Weights of a small transformer language model.
Size: 8 layers, width 384, 4 heads of 96, MLP 1024 SwiGLU, 25.2M parameters.
Each number is 128 + 32 x the weight over the matrix's rms, rounded and kept within 0 to 255. Layers, rows and columns count from 0. Numbers have three digits each.

# gate: layer 5 MLP gate, 1024x384, rms 0.0874, rows 138-172, columns 128-255
# up: layer 5 MLP up, 1024x384, rms 0.0929, rows 138-172, columns 128-255
# down: layer 5 MLP down (transposed), 1024x384, rms 0.0902, rows 138-172, columns 128-255
gate138:177108089187086137053126112176117119158116139182136130109198187139164127111168108124117106089133112126096145056142088160184177123189141102155145093112112148135107147140135039119158143105139118143204135107089130105106087145114186136088122082137084178145130084114162142154070126130157111121122114178158219132123144132143167059116154161164107135126168154136117155160108132117144113153125
up138:109182110088157099111108116154155146095136151100133118208085136078115124213173068169170169154204128153182113125140124152093132071142145152111139070140176167132089149162090218158112184103144148088131085132179093134124176102097116143104144076119152158173137133173075104097123185072132063121088123105109148145210142130134124163115113155129166113091149119121095093153122130057094145112068
down138:141125149117138125131203110146066119100107117110112111179098103067146114158151093096095159115072113167118121129174139148166118119098130143123162160133096179130169102138090133142116139154127195136204092121190113128151163080180154121103122093190124135105115157103097202136154118103137117126104103171123069130075121113092151149138129099105128075099085116109152142096081151096175101144090
gate139:141169120093132103154190109095104156095162159174125160137141144138111136129135104124090158103114194114112140114050127140149096145172140146137081135118119154162143111155175117115093117149122152116144056172137161155142156118124085159109151196115099101147115196116151114130137183200109204096145100121149076166078085129064103210145139137144136143159098157179092139086159094117111091197142
up139:119155101137102154123122105150085132128139107095160084114177123096110148131159113149129079023133109163093090173107126123126069115116082108171127105134089127058197113122150084134137145185103140083069147117120162166137137072150128147110204074117077158125112159214084128101148141105133137131191132198172153106143124143129150173117085125078091181141121116080127024137129116186146134178116
down139:143122089044111130129120188109088141161129075123126110172092167135092155178141103108115137110171107091109147136080069184131139129113183155172144100144147082073115073151094173134111095129126158141096151075131138108152071134121119132147117157163131109114106109070123091120135093120110148147134144094171107122077095107166097152136105119113165194148143075136152102142117137133113136097144
gate140:123150085141114090077124145154179117132135103098181079059105114124180125136147110119124158115098141138052133145159157167145115119179152148095088137162197140116115100173124107135134105155161137129065089091101143152134126121086097145141132170090178125149086182161156149127136135158100111150143053141110139123124129152160178120185172141134090125123129110164129154080059085096173099124128
up140:133113146120123179110117130103160107122107118172133079104107112166118128157121114126051097093111105088042171143141153112102153132158168108109095101129116159138180126153152148126101101129092120189125104168149175158200084109093107088134190193117101129095109134068136161069138056172167143159114167187114110104154165129159166168116177113162216106107123109100125155096142146139140138139150
down140:152118153135111148119115051195105098146086101131143132142099147055127125104172179113080123106189095131128161124120049114155106143123118128151148142155111123097108153134184134145103167175181108149141166129124139144141115176127114085140070088125158152115188126135110138189196154101116104199114152156158145083136102126102105170131122108105078131141122124149125106128122136116068145138154
gate141:090137126186104198103122152103136136124086101148149139140138145194127149141056146084100144171158094181122123107146145120155121087203110106197110112103082188106163121127099135102060108124138178110139164128113134133140052000140168092120112191087147166101155152097122102117132220129126135120167145122127149175036137127126143131082098159137130107110108120118179156140111131133113103140135
up141:139185152115145080115129111115155152118097177218105137099111130205094154169138134108187112129133149075160148149161167165155087132134111130143135084128126153139192111129101146126099192119117120122120145132136128137128166186169113149099108121127157117149151076097139142122172176114125110139157150103123156085123066128098189073143112130094116137212142141079138141152126122089115119188173
down141:145144170181129134157159157128115152159163169110069124110171118130116149108120156133134124140063178109170061119092147126133129087119080134130143077184152091136158129213147098151063103092165083115087153161084152115135160123124128093108084123132151082119071178099101087104184116089152135146090135095127113094092150071133168128146113156178116139138150119121067155167131179129083132153145
gate142:163128140159158107082075142085108040090134112109091166104103120147162121109112206111129196161137148110141128150156148048141179162115114112116167100162095175150104087042035130090133051166148105084162097124089075147073122101130159103155114155149118059089089142090114159097137129160112156123143134122136172056150108060169095169154090135134118126146156177144141143129078162140110136113041
up142:116171191121110065015145146164145131104156098073172154080111152070160138087119143104140157165115108150122118102141181137139108130149106135151174181101107148121110104125133133109135186106062148120144132121108106123085134133146149178187124184112147160120143096103128168084132153157157091149092108141027140121110149069102157098142196125126080082143074118156078157125106146083130055141076
down142:117153128111124132140091098086121112088141150105161123098077107148098132158141150125126142113125096131149163154090063114102122124124172128139114106085107174129095109068118116139125153157116170124190055171082060157097174084159125142161119108159107122151116164137125115074153113134119109118085112124121112072113081161120120125129133165148054110108158118159154081116165076112045119107152
gate143:128095096190102251118140069141102125191155089121128133129138110172108081107120165154110130085016148154130102127154126142127121152156135129091097083089168147083179095118163130167102182124108142114144142134128132113147125065144155107129142188131165161142133122058105110103110104141194058087134145145111141117097179127169125172122129132115148077112045084131107105103094094099117082101070
up143:121122167187110176117130182137124140166153110148087075127123122107084125137154113129044146127108112099128133126167133132092137108084075102108153094092171102122116172092148122163189163161197151119103113139099106106123082136149071065160141108132181138113105110137120177122131183097157128093140108122103118125117113160138142151084136121186120157142129079111112113131125168116121134088110
down143:092074086157120171104100076096123156124196128098097125090130119124089112162167130121106153137078146163193097127183149121162146116159195160095143130108084121167163056082139126138077132121067138137107143080132111109102075105122094133144103170152128188123086151032098086093140138120160102101116117169164130115124164137119181145107139222147154020135141068161102138143098068128159097100117
gate144:074132144166128165078081130072097194185187074129112145084095106185102125146135151157124145151079123129110149125172106149160087025109157193126161132131215127153138107110136116198080134129123101120058120150143148120165105077149173124094158109132122115141186131104135129193092155166103169154172124084163133103112148151076101142177036174083141065133133132084142181139123094115126105106088
up144:114132172140180155129157148121108110123118124124125162156167215160126116135082137099106091146099165198091158162158057136139115124133161101114158124153111086147085148123115110123132144104215176165146163063191106086063117153118158142129170161159176106080061101133117109105069103140132047202185097086141133108158172108154180145117076134152110124078151092052161143129148170143186069186070
down144:147050116121181073136139141099105087149099124107112113144169142111118143074162098144136114140140117188128160118136120107143089146124106104146149114151180113149105095153141164157150157154097092105116100091167089085113127129170134140060114159162135139093072120089131155142095144167179111103167114151132159131131108105120140111130124133157180133140094101125128169133155125145132053116102
gate145:136177133110130153113087163185104121113163145116101101131091136173103105161154140168094105112154111100182093136197145097101096221170130073119100142152148106162135087072152117044153122106126202153133097150087084150134118170133166119116119225140157137131115119172126157117139120158141156173152171121120156168130135105125140111142081120080106115128137114175189073153144133127147117158158
up145:135166121147106108209175124140133079117133127103060096152165137107115101118126166131189168104139077160145098174108103067119124148185125142156121131149154161159121135139111086108169109155125132173135206144099114089116075161074164126133112113129110133124102148122169132198163105130043179136189171093091196177169150094105135132128149157099132092089150115109144115132104159098066113163090
down145:133118089121143159085175140076104151191157127143150143168090100197184186039176169085143118110143225128153109144179117182143163128082137141136137105099070100121143114124197124100112131142121084170132135081078094126078138111142083100139137148084141145166132144110134119201141123181140097106088118100150169170071110110185088077218186161152114132166133093103095115103070113121159122162142
gate146:124168073109115172073116130096161145151139051106152104113107125170094172082128044191108138126192107102124137135126101120137169130094131187093165107155106177087108101124134184052072098142087137142120143093144078144108168175144176121106089165088138136157158091153146099138111145197160162180149191195167145170124065145099114101099118203106116126117121118172156164154093117102134187113144
up146:114082135098068136075087138033195178144095079165110098101087098136117171154140123101099118078165123040119104163134146088135126148071135152104127032110069158096059159196128126122075070159100065105136148093108195111115115095102159143094109116112112149148170085166127121095088131206041103106197169133099080105137069202075123163026131179148118114122142137141085111130185167128111127125091
down146:132100131164047170163124140139215099149128135165046140134064133094129178138172173127130108159176157154128156105126131097100133135121203103126116182119151149084132128131158127138101104153119101047130126072102107109186110130090123129127071179086131138153118117182066137157098100127095136136166157113083169175193127102073063122083142094100112144122133048127123146103117093202174106187175
gate147:157093048133192126120114114145133150094114095149216141089109153107093136160208103217118037146138145145103152133084142127155101176092135126175115136144142107123187157125138059063127129158136090079112186124149089130129096139183155147069163123137102151124136157108145141168111088157206112133164106054179108160149111075171137162164143188139125110085110130148093165088170133127203168164152
up147:128058162093134145148150180127184149141106156073117087136154152171101109123111137143169081115051144118124164158099067097057142119144136057109117123146099170079152104112115142165143160095134127122185139100198145147140123069112116132091126104138172139152205089070117104131144127109103129104113093120096150142139131099177133149134049180152097146155168126070121111101081149070064138122156
down147:088124072150107114106188089111154185142105179132165104071117150193140153146037166142101166077113113085161120132200159147143121103091103047145131126090105163106120119178109154106133154145135194126122156126105108076165128174102130185151096149147172102086122072112151167117142100113096139174133117170162169137183150151103163137124166154128114123199149146120142157110111164127127096095102
gate148:090127132145126142123088077098077126107140126113118129161130076065091139114131108147080169116094135116124164105188111138180154171097111038130178148138178175139184088073127108122162130183142105145092178171225089141151162120204149125122135093120151165085126109138126135108193108119116132115142195088153152113204093145137175171098114162111069153134133132121086115144120170141120149128197
up148:124181140112156143088153134099095168138173093107108035138108101151130105169216143137172172125140103061113133082097150112107151170180129075142164121082124160133159099103139135139106116119059125149149094114128102103109060114201139111149099084154171133138130154118118141139100102160096126080132085057098118174147084117148139178106107131116123129104099135125154123140108184118045182148174
down148:144100086160086199084080102117111091123098138145102129122152125068076096124166118107131169116190135120087119119132087136184159132148122029133145137043117147115106074097090124110144146158071044126175149121100193131151113080099167167131099150144029121141145117118183109100155197160200137114161138103126122141155141135144102116111113155145084123116116077110075146138178125150141067115123
gate149:167089136065101134117173113123145130150197153157133141163144076135112110129085105117126159120096070132138131111191172118170080152137122186110124180110062094158190120133131100193157119165123159184110156101114157127099154153203102154126153148127126116165186129139131111150124135138110155085089154087124102113168171121103192129084080137196182186146124132065126149107090105122183112098141
up149:160104148115139064118170147151080126145154141169103132161174152081150199157071141143142087169127122126112128088095142127136096138116144089184120139112090137129112101114169118125085120118142161110143093077120138123120116032126155127134101148147149113164138174163129112098143088135131163080133165109137172176103105104183132107160162202104100163118122082055115185112121142093139086095168
down149:131076141146135131111129139153157166126199091131132128204147116134098129205111114142188132160210134159126114129065136119158128104220110065108093129131083141124135142148190154152126144129164036113140145161114071067146119122127073123138153156122198099133141128134112107147113079166095144124118114083094116136129132078142119122142149101143123149109144111134114146165107099070156098159156
gate150:133150112108137109137089143083096130038117171122163100148157117072178105118117163101120123174126124016146110122079094078131124060144142178074104116160108177108116106163091125152115108172186155161132057122064099123056139169184071132118099122154094167185112091145186121119045181175159118133120145130115140078141195219075096135095127144129100106163178155091097129153122170116131136119119
up150:152132117158113063162073157135110132149132171134138115168154176130130111102156192105109131199077134060143142133066155119162104143110016097089140081183067160113077113124076126133128098100138184081154059131027102118070110080175143105105126135160101175094173105080170111155116189128106129118081158147168110093120125125124114157127125120099133170131134159157103135130111183157111139138036
down150:157193161136065087122113154130131153080172132133134145076192140140127091114094193104091167142163087143152111142160131146131099101178098101171137128126153121140177124132138152165102087092117109171135136100161160112086155088125164110140111088172133149097109130166120184140081125091148089143130105166124116159140146125155133150100124135137122114149148150116124121089203102171141099052145
gate151:163115133141109086090120094135140047096160083130120106184145138126176149112157111135119087134147170094114072131120125161130116097146129112117145189079105100150102158060134148123134132150120164171133092045166122099092169117121122125141138109148165179112114135135136164090157123159137096131175124136073100136134101098203088101174182111144114116068169128141103084047102142118123102197046
up151:073101147172167124135090172144104157129144058134133142126144151143164133151106080203082112143106110193091067119115116123084102144132123137130132172031139090181100113160099148142183178143144124148098084153135204159091162098097165143166205141143126135155132136087158164116114032091126170124123126081139135134117179133085126119147145135176159115092127161127063167131090066165128170167098
down151:124069121135121119183123102146152134127133103142111099082152151159083120105057079108107097167140133085162128148166157117122116171105091129152113131148165185108157070160136145137120100100104136148148142138109121110124131144115129151170191125174086170115143105047111120146083116111157172159139116112103181090103142096123110160088168059108106079132146187075069102167148142167140111091168
gate152:142113109132110130130166149107096105185172134119079117137109139085171093059116127141105125141152128090194178101162130125179212144112084126065124122135123074182098142155155136095130144142098190160128099123131100141086028090136145103158198107086071169172119096090107141141126151150153141149084151093132158174163179081148085180082059099188081108174105086148101118148129157124118173132113
up152:106155105156055180144189158139135167203138170124099121058113109104136129120200064111115078155092127143093118147148101108125110076144135098146148130162151082108071139150102125096066149148112155125158141117078091148182129156114187084153098171124097119156178129159103128122091106069166103159093135113111153186130157110127160080073214105101152114112148129134100140143151138097156149110128
down152:111104067110144150142044090117118101094147110125105144189170173101122116119156158138098125168127068139091108168145153119104155088152149122100198098138085165080143121113184127153147133104165122128137175103106177100098150171119105140122018152156167120165118192057105211128110142117161113123172082090155102055120164089099124080118097118062124165084084100121170189143164169109140177123130
gate153:151090145112130098124110080117117135102117184115149171121116114149134132102126064135090086066155134076100170196120167161074121108161110165109129141137137203122112157118123142096088144143110109112127124171119078131177164119184091105077102108114122131090111163174160129132121151087115165102109159124178134126132136136111096121093058134138174101086146173151115135162171108041115123138098
up153:129135133123180154161146154142149070110131117083190091155113095127128155155132113127204143127100151136105160113082090181160087174124119151172136101068167144118106085124154116115102097102159143138159151142095101139118168121106137110160061123122117079147113143140144110069117078151116145108126114130135141135148109152102145112195091185132109107143119100058125213116116200131119089186132
down153:120120138155152142104090109118137119240126147087136205080129151168127159122125183143095136087154126137122102074134123145134137166059122148143146123168100115132095121100145134096146141114156115137178120147198117126154162101155090136173222094195062130171167100108170094145112152125108043159104172076170139093123093126145147158130084134173132181159132146114057149145114161090142179175173
gate154:089092133128156140161154111162192138124147170119165146147084116150137199102106150102141154107146121092102138096117107161140136086153105105151156151091119106111127103123139139071121142093158104116126120157125142161138123189101155106168110066108135115108135146166157082196101144127088110147159145141134139091134178110158086145103103094105136215104141161095120093167050119151159129122092
up154:080092098116121137145116181101157157110155149105174092114151173136109113113130089153099119096142155119186077150119054125151099097158147140155140136162156130150071108119109115168152152106139156091119133175111080170106159137131162176094141129042164177124118158107078124123179161128160086089090138115145137180092135155146092127150089098122125119120128081132106104142149159104148156072182
down154:188154192123172088151177143165129130097121107131081165112146163144132098139146096148120154124091060182160166124114190090087086133111123193162119191109147181184139153140170153142105108142100130146130131157151090105125137125150117163141139137092118115145185181129115126115120138140115125108147094106071184173119128145153143091132107159115087182102157108087120164097125143117068107133086
gate155:120151152159138081103164139137084145145136044081154104152142076153138134109099099114121122066096125039162084119172127177130072137104119144153177103058128114090107132103133110128138100077106106139099123103145166119134126121132175090100155159027109184179184117112117135105112131096172135109152115177116120183157129156114139086098098167154115124145141084160070101155135109162126135165153
up155:133167118067151123120112177090111125197163140094138149140137110158141111096116076128075136144088121097143123134092046156098175062108100136089146157115116161130110117123134080135176112142165172173120125147088134131135159152124133079089139105148108120114137168135165126139077122106163117108144100130097077121125103142125140105171137135147111133145095100120151194163120108196143140137111
down155:142158123153134089077174072089146098073131113153090104131080175098137120110153145160118110102188122149098073166164182159057056095092178129123068077074085107120134157166088081134153140184115120142076131137139116041152088102037131111112183154130093123099147128106145075103148082212121087132142141135160135119157096123076148082109087109152118098150133192105100110189138117116114079156132
gate156:074138177149069128112096110056109143147151082117138146139060197092084177134135094155072108112154155161145120154152119114149150143132133135125127139137117191100093113102148171065124143132157106101150137147191121151129167171168106078140085154151086152092141123123139117205089156171093154131165162128107134127195126125118187122144107181133111126123103130100121146179127161074086177146159
up156:107078160138101162095128199151163148167154133117134109156109114132097155089071158116130141109128127063129094126165108123186099070114097173177153041155110152067107129103124115129080147120103105104165131087119121093102069145120132199087166229159134168134147141147149134116058149182042143152146128115111153087128091112149134186168112163146085143131137155156061157114104113073131171085163
down156:102088143123081132166144135121055148094099185136119154098100111170143194153148100183147126060080157232104188127143123123152141187158149131112158130093123136153098106103076184101140150101118104139121085165094120125139133064104166086125119134122153110154089131113148112168133137185096190126146119143153168135195153144151127126163120139095126104145168130108148122149107151043137103132065
gate157:133107173150142139101130156128140141118100133095173071136115145085096080118148153129082108124135119127125136194138123092112130139101116094081103164095137116138133099184169119101113113124150129189120146099111094150119133088118116120133118112149135142123152139067071141192146112111092113154140038114115162112073119136165158140105107149140099125127112120136105124108086124169162139149151
up157:146090089050094140165133111101077153138157152131148079153056074137095114185157122094115088143142144138092119167135100151101069127099058115115093092125070114131092099143128095115186144139144143163205146096125061121134150106120101095158061175169150119122078058070118131178180097162153108126155148123098142123163114140126113171121141142095149110114153133140097159130094114148143158158132
down157:120097130156154139138088148143127186100149110097141184163109140133081097122133136136099073123100158107092154107133143193162186147104099149098111114128134127082100129142136106136125158103052148064117144110131164105169123151100089091073121141137060122167091094164105136183143165121179100132136186128115151120116147145095134197126170135121155136140135095035140129140108152135105201142129
gate158:163152155142133189081160154154086125101146151112171175153120179106146105118156179027106105168143141117174108121079122152136228107136178132102080081106131080115112119159160169047099133211098130145113158166054091134120119114164116106099110145137097141122134091143139118127119145121147094112076119066086145133199089147112132136130118117138120124130112193091135091095131065114107166097158
up158:121153163097124095136155074139137157109156095091223096111137186109119149118121214171091148120102152064088129143050159165195109145104122154128148118113147139132141146145064056120141152108118075193099119090096128092136122076144074152101156156159088145125111210136127158114136101131198115121134154121098175182092144118131136173110118184189069122110178161160142103072148146108139179110152
down158:158155119157126135105105139078069100129107202049074087129146131131184153139151146182107148055131094100116150157098124091158083136060117080123149105124107196165130121162071073184100083155136151169136089174159128165185152150222154096171122140180130120104093148083114180108134141143068043095135168168156156202086136157163112146130145174096170141124159122088163124128138102160076181110158
gate159:144168136147124153073176144175159173166150133147120079094101132136112121134048133123153135185080128126129119164090146116120100133120131100084075137130125107130144147144133126131150167102157054083189159087130105146128085111127090167071182127134151172128104137127188111076120101131141131080076166117114190102121172146160095099164116071167066087070177157112205118105109148074176129129118
up159:110128152150127125107138124155165143076130098144092093181087210114145143150148156103169123223098178140113081116162111097159127121128116178134121126112137085107112131144123097144163156152131117105121126144161102161109152152102129171093194086176127166161149131114221178158165138084145168100096091120128124130116150184117157120173156140223120067080166176152095151169082112130111163124088
down159:141106064087126139156136115113144142080120140138104150147111162131080111141115108135138098089100107163133134107082117118188132108187120137128192136153152153095135134167101120108074121135159123120160057136130088103105125194140099171107181153051073173111140157086152123167106097160114118120133168095137146134092158157176135128114186123174156075153114151122118068119145164089136162141182
gate160:117120085180163118114153165149063155197065083102197118093103109084136103141117095165134150130114159144080114167135138166087135126113156134186194091136052200089102133148104147163145150111107157110157126095134121134091211102137150135144112104151130120077155078107091101114107108082098107113129130100202127097058101154152143143120105085159094104070153143110163147111134120090138118146197
up160:124108092064137166120169122128105053083131113143086096115146066138207127174117187130121085093150098140148119125099123094130216077084112068124140177136177127144129113128161189091111103138093107144116135185111183154174111205111137115097082162126081062154093106197130135138130149150194132151093129158075139125162126101093139149152165102132098133165106148098126120109121157126102137102119
down160:128100135116107188086112187123128081180142117120168141134125177095135157135153125128141156094125149079182101164155158136121116116123158101077156145105095143149100168146140115113103161122189145163143127140141116173159107113103141069106132171122152136116145124123131126135099170096092113154150161078105061136152086155206147162150106097168146139161136142118056134121168135153061047078128
gate161:088140189094147115181134099176104167141167189110098113113166131128118150144073117181124153075070115132125122098189108213144120208102110114132126205143152141183083087121181135112059101131096121111142145166140174094118137163068144143156186184137134108077133140158104101123210089162178076158135157104141123123149083001127130203103156144094097123121054131166203196078103219126150169180139
up161:058180140120130104135146129117113137128144151118100039131094112127115162111201158154155119123113153155109146066176112121153153119122161184115078106115108077113110122192087189138121137114112117151101086105086128116106142104073183103119162100142127140158116145141123127128154105107109171121137125144124108118157125044108137148029128146127124138116123096156100139165093174060165143103142
down161:119163195117126131153155129149154131135129114121099141117149114162099137068105113155144174091122113114102153102177138160184217044136078100131108061116156105196151129147138133111152117115126082128143135119119173095162139072116098121142142116144138100082116116121136175118151127120158166161112123101132175098140178129099055164111172123132136109149152122160097173122102114119129116150155
gate162:133133083052122121101132093129170107167150180131134190133089165162104128140110105170203168050106115107139184149150117151119132156137121102111177188112082091159150093114088156083157150149108145119098113106145079095119101126100106148121088126121161153148050141083100168169106116138155123134129191101172159072108101137077133095142131192058107112109153148155108145106129184131179169106125
up162:120167091162126113110147071157130147132109147114128093161156106162179145172101177136127112184177123110180123119137190141096152149101145186115070113126126127124117118168168054095087098180144178116120123099136135103121149042103131112101122112117147076138147160152128157153188175104102137070139111154140150156042097089105142176139095199091063113143147123081122152094066076098103126087106
down162:123123124076123175119105105140099097124099119131165158098073110090080081146094096176102184078105104065058208110190147159145127141154062158101150117137102203161141084142131156185168165120122195147059110089169150136134095153109092185149130133166136185143136149137110140168141095098128099139158142159094116125090170135157183169159122134115115124121120133178239148110137156091116148090154
gate163:166139182087144081116100121145123102098103122111128090129168142119132119138114147099151116175096082142151142113154059125139126116115096117159076102205125121183119093146082093136122152145123137124133149172129110090135107116132104061117127174116198128127118123113154085174096163116084120091102151063152135135116160155133162080135118118086104142120135123155108086175100088166163059120107
up163:098085134076116135147172143149131070108150156143160170168129137094100105145114092131098135102174112113061115109095129146139160095098199147077154142087103118125081115159133146154108116124128181142103101118147160138148108078107134137048079158096164091100086168150129072167119061106150163093181148093173157148125097088122143139091164166081117131120121099096144091164161111140169158197129
down163:175105158118146153119159135152053112111080128126139218152111124130119113091123107135094117098116087096090084099086144166158107144119157164121107099118101162056161086143121114128088095125137101108107139106159110156164116111158145170162130135118095204111083096135146160117114130148126144102109174115155116138147086088179138147077121099119122147084053118111156135140175111083127107113084
gate164:191093145192169096036205135110053138085130100113151115105093102162135178112126115140134097159109140119110038110146057128166182119129123110127117157063156195096125111106135138084064156131103193054110145146129062102180102101116128148119127114146127079135186136134106067086157127077150125137130142131095109138128181174101092167102099126119041125170143061156048159100097099099160090177068
up164:085212143093141117093115152108159205132126141114078106115103133110098072098090110115188194141146087112128196134172199139115157100181185153123129168109154124145171107141065164104147169243099068111096156189126126188057114143110123118161144081086083120131100132140154156140089177178131156153163097127125150184127095085119096130105102128107145082134116081130120157182099131113119164088112
down164:144140149106090101113128111131175155136146160110134102111090136162159159148128134117180165114121156138174110154096118175086131099160173120140160143117112110196132164136108093127163130152178060160111212119136166135140135132179194138189117114067140117214084138107104152111081130126149178166078137176127134130138161098153128133142143117126115110103069152042163185150160062138118125118166
gate165:129140191091104119129122110182109086220109114148123133153153073099141128163125160105134146116075069065088147162112136120140171077176101158059114155145138145104143091139147150137091147185082165115158133119113141146077190109201143131169154158090151090140159152127118111106139112086163088176119198120116090180124121172161109124158189125156159193184167074091143132137191095100158187118083
up165:126131123124149125085136067131136146157124167117145135126175141092154060146109114112113127127130142132149123146102072153100146130127178100091166124108155138159180111142104145175179100151095046101074140152172090157143162194102061121105099115099114105138225125126161129152108141078195091118138140137166144147100162110129069113114143115107146156042122158152101124099131125119069157151122
down165:117180159056147175147111078151107165147148122114140100116088127138085112128155116131096170179177140151115161104138147116065145175074109173176112143145134135099090182151128140179080145195130106098136087099125105099115113137144079099116164148122118065146137094121189123086120102084163121116113158152135107155139109136180111080158142109159103163138103123085176099170185132072150149172089
gate166:150120117096123176127114172110167112093145116134128160190111164104111180206128117160133164155136152130110126163156144156116105135116144145134090122077103090065160066120100191104157107201168146070138106107149127111045213103151164079160133121090124113127143160131131108154160131067102114124120137106142080130161102062118123126120166141175139180161193145102140158075139122119148131134110
up166:126149130090170129117158109121116121135132116125125163103128092182106154110156179107159153110120102127145131102146115131083153140133125103152113114092135106134173141181118180092131148098124098107069140162112117149133099173131201131197149106108128159092102120158087163118121101224082137124130171152148128110170084111170078154112111087183085121137199148129126082172074099129101137134153
down166:109122171120135087170167149094100149159142102077070107093145145179146111164141067114165113096120185142141127125180105134149165133156112169107118129108105110164150161175116154106074160129147082071138108224134178131139113157155084091119143142125170163160090096074099149124133155198147142076179061112094156068103154161186116091172127145102076152177124166149095175119141136083122137171103
gate167:078125081185052158090109150169108115170170116086096101140148123122095117107135109168124131112139028141154170111182134145089168132190061065166131132142099174167189052144140120090161112140144139190127155159150142062133156098087104122119149180099103089050123089114164125090157073128172141146137101147154115188154160093142153112100070184157158137172093160097146177161153074124123153148075
up167:163114106135134154126019079074115135171166117227181174088147129111176151160145155167194152148110139130126161100142095150104112116108120169136192151135165126168103131138161070132152118143069079151216054116144105167109176117138166119193152187116109120120057156126112062074168098130182105104081091118141138097130183149120157159142137186094179147124156229131146152091096117049163120112137
down167:150141104129199130086120134116102086165136108181130107124178216154194147109099117075140148154175136122161043124105107150123156150114110150124081119154114141130103106122150147155122125123218151107108148108123195136112180157121188166127118105102153100169076193106178082134081158095115115145132143177117110037123127145148071117121127133112091152136143166121099086112101199130083138142110
gate168:138196159163158155103124152124136146147125102117139151088153066178140144092122163142103117140186123086153135108165153138136132110156122085150144159144059146117105176158164105165132091120129161128094121120170095205120137154164127093114060135149105144144147166091124130118163082107115160158179101151140151106153103126154154178095127103058186149091168184098172134089163095122136077144129
up168:143046105152112094110096121147123220185156160105152133130139104154063107200140087127097107162098136142140098169115069121129138137113170107199175107136104168154167128125145110198090175235117136121137077080119187137093172090141127160148163177133137138121119067111136128197151109141099096199153177127128142092115083143142132105129147087134109130136109103127130127087152102092119097123087
down168:152110158097112118183133134149075127121155171144151137172088143123112132110127040088076057204068104169119132127101044141123240139158102135117118073156118173154202115107165147127074154190179097171069187073118101143105090116109125101104175152097094058158111118086129136140155130175125073161180130138091147126052120121131162080111115112189109124166115082148068115135061147133070118157090
gate169:146115087054171168115150107099152063154157117055159131118149148169155160114125131041087105143114118080125113181129062082133103106054107187089097141151187178128127143182130156138089135196100133168112096112092098152119154139166138080132179158077178127153124129144109172142043104163172164097186126120100136094117066088089122143202117186040137132079118143139134132132143091174112138109096
up169:086121169146118048159134057117136148170095095151134168122063112132153147147125094175093155124160177142180105103152139121092121107116150145128129140109152086101104119188152107107106175151108094137139122150138179190138135119080139102100091118142137105111098084179118106048172124106163155135106111127133122148112123164157072124070095101153097172117150124125074118112107113121143143093077
down169:091101143121149137116131125107053166129102088095125131166131058150171120121143105148170154166125123151124151135097130126154175114138095160149090124165151161146116206168120107116111135132102114164165145111112073143125131123160139084154127122144147200171171073104159174125149146148112105076108163095088148194095127091116162146095145122130171084133092122125108133155083150154129163117147
gate170:188138205167138121118152144132161199141116167117156179095139159129161087127206197134113139059139162111133139134073153150098142135110134156089111100124120096136118188079091109071093108139097122157104088176159177092102151124105160170101122181218177107087095192152112120069091098072064129053130103152142143136120173082213107135211088071106172124099172122116106158185037091151139107150179
up170:190110171171129107079193120124167169081083144068122122128102101152098057106161150119130171059106139102109132124080141113135120182098165096121078134105178141139158132102126085043176125136100155107140104134082154127120151088112110169152131073224130147117083166081115175081098134030129161117098124166151148099087143118139135192161079107102099204144125178111134156157099107108166140080233
down170:144165184064099120140112101140060153129069137104181126115128122084186140121119137165103140137132177154097112109122167143074153152116107109138062121130140141114131147082120150099132105144087142116107105127084046110117160130164172107089116138128115107154108180142126080124093170085039140138095091119146177131165177119177105120161151162086160112107152160138124067155139149158146130146125
gate171:155101143121159199159118081122119141142171094103141069138114125112129144103183170132122098138215134106104123106127141136114083111111071222156115074169131093135135074175183140156162126136088096147099068139133102099098166142103113119124165148154079167189154162166158142118136138054051151049160065162117142145110075181116062073167127116124134129147144151201122156154113162149104136142100
up171:151091098154167146170113161111140123204180138109137126089116150105120138154127161203106141089068121115136125172131094133110114138107093095143125098178123145097152171122121180120118129123165168167108094100148138126124137092128094094170111162117158169067086147155114121093086146128169106112149100099091083154146162099127140137172171126134103116172157165140142165128132036086122182106087
down171:164172103136147079119167206190133193169120163086126172082168108090154145142156109117130146133111112136129095149157101130154123154134145138093098173111081094132134142105106070213128100107199063114128156155150111125090165123135121082141090132123141122126161154158121128106112106173164157124128114118152097193063122113135047172122153108180162180198149118132112121146160039111081110140162
gate172:109137119146122143082134127110130071172150077128163100174095100101103171111160125105148137101125123088076074126139065132164168152122066095107180099099079159142169129122107139170119119139178071118150122125162112129171120165140110079150114102113212110185074165137215107095096126150126163133090131108077075110189120179144084111166160122146093134139108150152122105089142140133148139083099
up172:115078130150142146095121105074198156159087138141134095116090058182110126134104121092119137147155116143145137204082148104167115156141169115090085121133151139070108118089101158118125120138132078159147131116144112136122147136113104105167116151092118128122041140157102111154081123112137074182102077154156108097149116107141128102148148158095179183117141161155143134155115118145142126168112
down172:146121096197128140155155126120093109134107137112119140078101121119131090152136155115159098119162127153127066103130130133112128075121149143117167110150159186087141095147086140134088176144121127135121158162147163114082150106134124138143133166143160132092096157122158129095085134128119154124144122167166120155086098065133119163069104170073143111141127097130135140155127075179083115186148